python train.py --n_layer=11 --d_model=96 --n_head=3 --n_kv_head=3 --head_dim=32 --d_mlp=384 --vocab_size=512 --activation="tanh_gelu" --norm="layernorm" --norm_place="pre" --norm_eps=1e-05 --positions="learned" --qk_norm=false --attn_scale=0.177 --bias="all" --tie_embeddings=true --parallel_block=false --extras=["capped logits"] --init="normal" --init_std_qkv=0.0238 --init_std_o=0.00508 --init_std_up=0.0238 --init_std_down=0.00508 --optimizer="muon_variant" --lr=0.00449 --beta1=0.95 --weight_decay=0.049 --lr_head=0.011 --grad_clip=1.0 --warmup_steps=200 --schedule="cos" --final_lr_fraction=0.0 --batch_tokens=32768 --seq_len=384 --doc_mask=true --train_tokens=139200000 --steps=4249 --dataset="wikipedia_en"
Each number is 500 + 50 x the weight over its row's rms, rounded and kept within 0 to 999. Layers, rows and columns count from 0. Numbers have three digits each. The size before them is the row's rms in percent of the matrix's.

# up: layer 3 MLP up, 384x96, rms 0.222, rows 373-383, columns 0-95
# down: layer 3 MLP down (transposed), 384x96, rms 0.2, rows 373-383, columns 0-95
up373 101:567518474552520472466527546587535568515528473526483419534391437471441525557491489540638509468437469502530500539484550521498462536493471554424423522530505444530467527507472501481406563517574478580443390466530374511568495523476425464592534447495485406472489431585548504452468547543546464497
down373 100:546506597482517518461498516491526513566493393480445449491632512448486505467486464473459455539552490538420457508562503514545489529558543516503498439591471620532574474467535589454472367556508483439514482376534560547562495400481554535401438515473525541512449558418477500484560478508500503508
up374 101:455453409529476481506545444551467478488448493546503429522525390542511482453458537559504487556491403456350513498635482494475594528500524491480541491597478474554485580537524545559467404518551522533555424523448500552534518580534550611525515506495487468413416415467467496498514465469513549530
down374 106:546485549427521568500548529409493451470444536442524633453468533583527502430478589586526510447522558593448413487496538508621526563398507513470524470567462544476450532442542488448460584490521486519526514490495476490394564479407528422445476481546509535493460559492535509432458546542452486462
up375 105:482448449514557560488501548460541460547512517461485501505437469461488513427458533469548434534491442478637434507524491441528460533504460465491533412540412558545506583502599486576536516450504490535541457360534474528471522483523462494511461540560640506544465622439370456529441513470496495492
down375 099:413583584440564547493494386568605518512488448427478475499612486525528532480445501531487603574505584447506531541479444524481516427419517480507410470508500498539519455548510472550458418470449510497534515554574588434585399461506459510509493435491426511539545455537485475423516572469529497511
up376 102:504541576502458456436546524428581435473507479478514544523457518501483534492518499428524479552484603513459529581570501454511509504500453506506524472530530501481481554562454432534672453498473483514523504557431500527543556505471601487546392606435588502397409471468439464471480519424504393466
down376 096:520555508527533560542517463423496503454438432505492545594514511423524468528552436610499606538460529390514487474509429470468408426536498567458582561523455516435594481553480519561537553461573481527536542417444449471516493492409527464432491491475513566481407545497525532485543493532401463574
up377 063:511546477446407510512649560480475366515495519483493448582523471475452391470451477516480462448490528535567490542492519546455514592547484499454510532534576450531481572447457501478502484396527571476529511441369497478504434537556488504577471476471558409544522584576487551446473506551445505544
down377 051:476454565496479453465430585472566597560485567509466502557519449504520469534545488420514485574456391516546459538479527395544491382550481442563523454433538478576448400438529453556492566545426470473568537500455560509556534521545473482464457593496454424516525503532517509535429472468464555586
up378 100:588502571474452583415548447549526522456451462481557470484524589444517483426499421486547452552565529477548514573598532532508519606460458464478484494470468578611468410540532426479612545431525505512484461550514493484482502447513461510435379431460479518517506504495551484497549545527388543473
down378 104:583500445484552463496477541433436539550478591456487539499488507468382532534497547504574540452512532438533447439583508405565563498529413460504430571607536434496476493481436526628490497471459536525418541538584401485490522532534472535537503534526432426512501538499491512478366532462499461512
up379 096:590575428519520568502567527487461421470505549492520568571627519460535429459517505495475485416570519460514539440492510420527457516528447585438473482605486494579449444468513496497455520463508560489494495661456502500552479521498534527519367504525445437443479481482526510461587489493476445408
down379 092:440492442491478523600513546557479557482459492548495534490498503458451511539535502416475426560476548490493483473505544589516577453508585517493530607392525484462474549516496513458450457497509461537625444421536447519455523504636396499437413495438453501516477563552505432502447481455452606565
up380 102:454418531556451489521415553546488537571461595552531475607473539498481587442442504530483478506526514496514480532532570472416437490479546551586547506544418494507415412479349445503505479430470500508461501518494527484538518501469511500545495363544450553525484577583475608428497514542488502456
down380 101:510430574384460567492449481497466469530523527533533433553501437438468465524488563475489502486476546538549425562567479454473512429552556500524450350583473507442507532488542500467461526509430480481484653464456567495506523514636571452462499454514550504525565555463404521524543467476442556492
up381 102:526395456457568534530503530477458476507586410626491498517489562627493478495505519556397534508460453556388520581496484483390416511539598451505522441512492419518582506514536471530519403482485560510517509502523490521487459481388406544545513537581498474491527500545452539472546465497531486458
down381 101:534527562580439487454527472396528506537530549515580469496580474483506467470532575486574521469447543505638479486506613534576521436504422509459489511476537400519421476515486486552478514464548448537528532532507405545534414507600470537450464502455525393483533461386484498518393522507509479434
up382 096:471451535529440485446505484475646468470501542563444494550610575463546505461500496459486471493481542557527561425541604456497474398520465491542509423515414523532474489474461462461405593585479496560382491553529557490452530543477525538555439500493503506535505627495402542473512491517451439466
down382 097:481511516462548567512506502440433525509494488582531460452527429569553461498563541577412553467522484514510314379521443525397497432495530478517532556437410478553513499531521575449470500452509566423596493499511528462444498469460504485460499548480500538496560593455580578547511444472474475508
up383 099:477400493519487540486479451489472456528569498463550504460524579577492528464475439437500620560455514558485464538666510535479401591546476526503496478506442585417440489441498426542514489516580603503411486451500559430522486505436568470482498537445547533453586497472451509508500479496499575442
down383 102:513546482500511438516524455401400602511512445462455458444488523558425521560497539588485391360434441426528554453501478463489535483605555517441496479615548514543524497495508592478552475528479520526419508607532472486489507527544561454457492490493443476498509455517534624434511529521486468495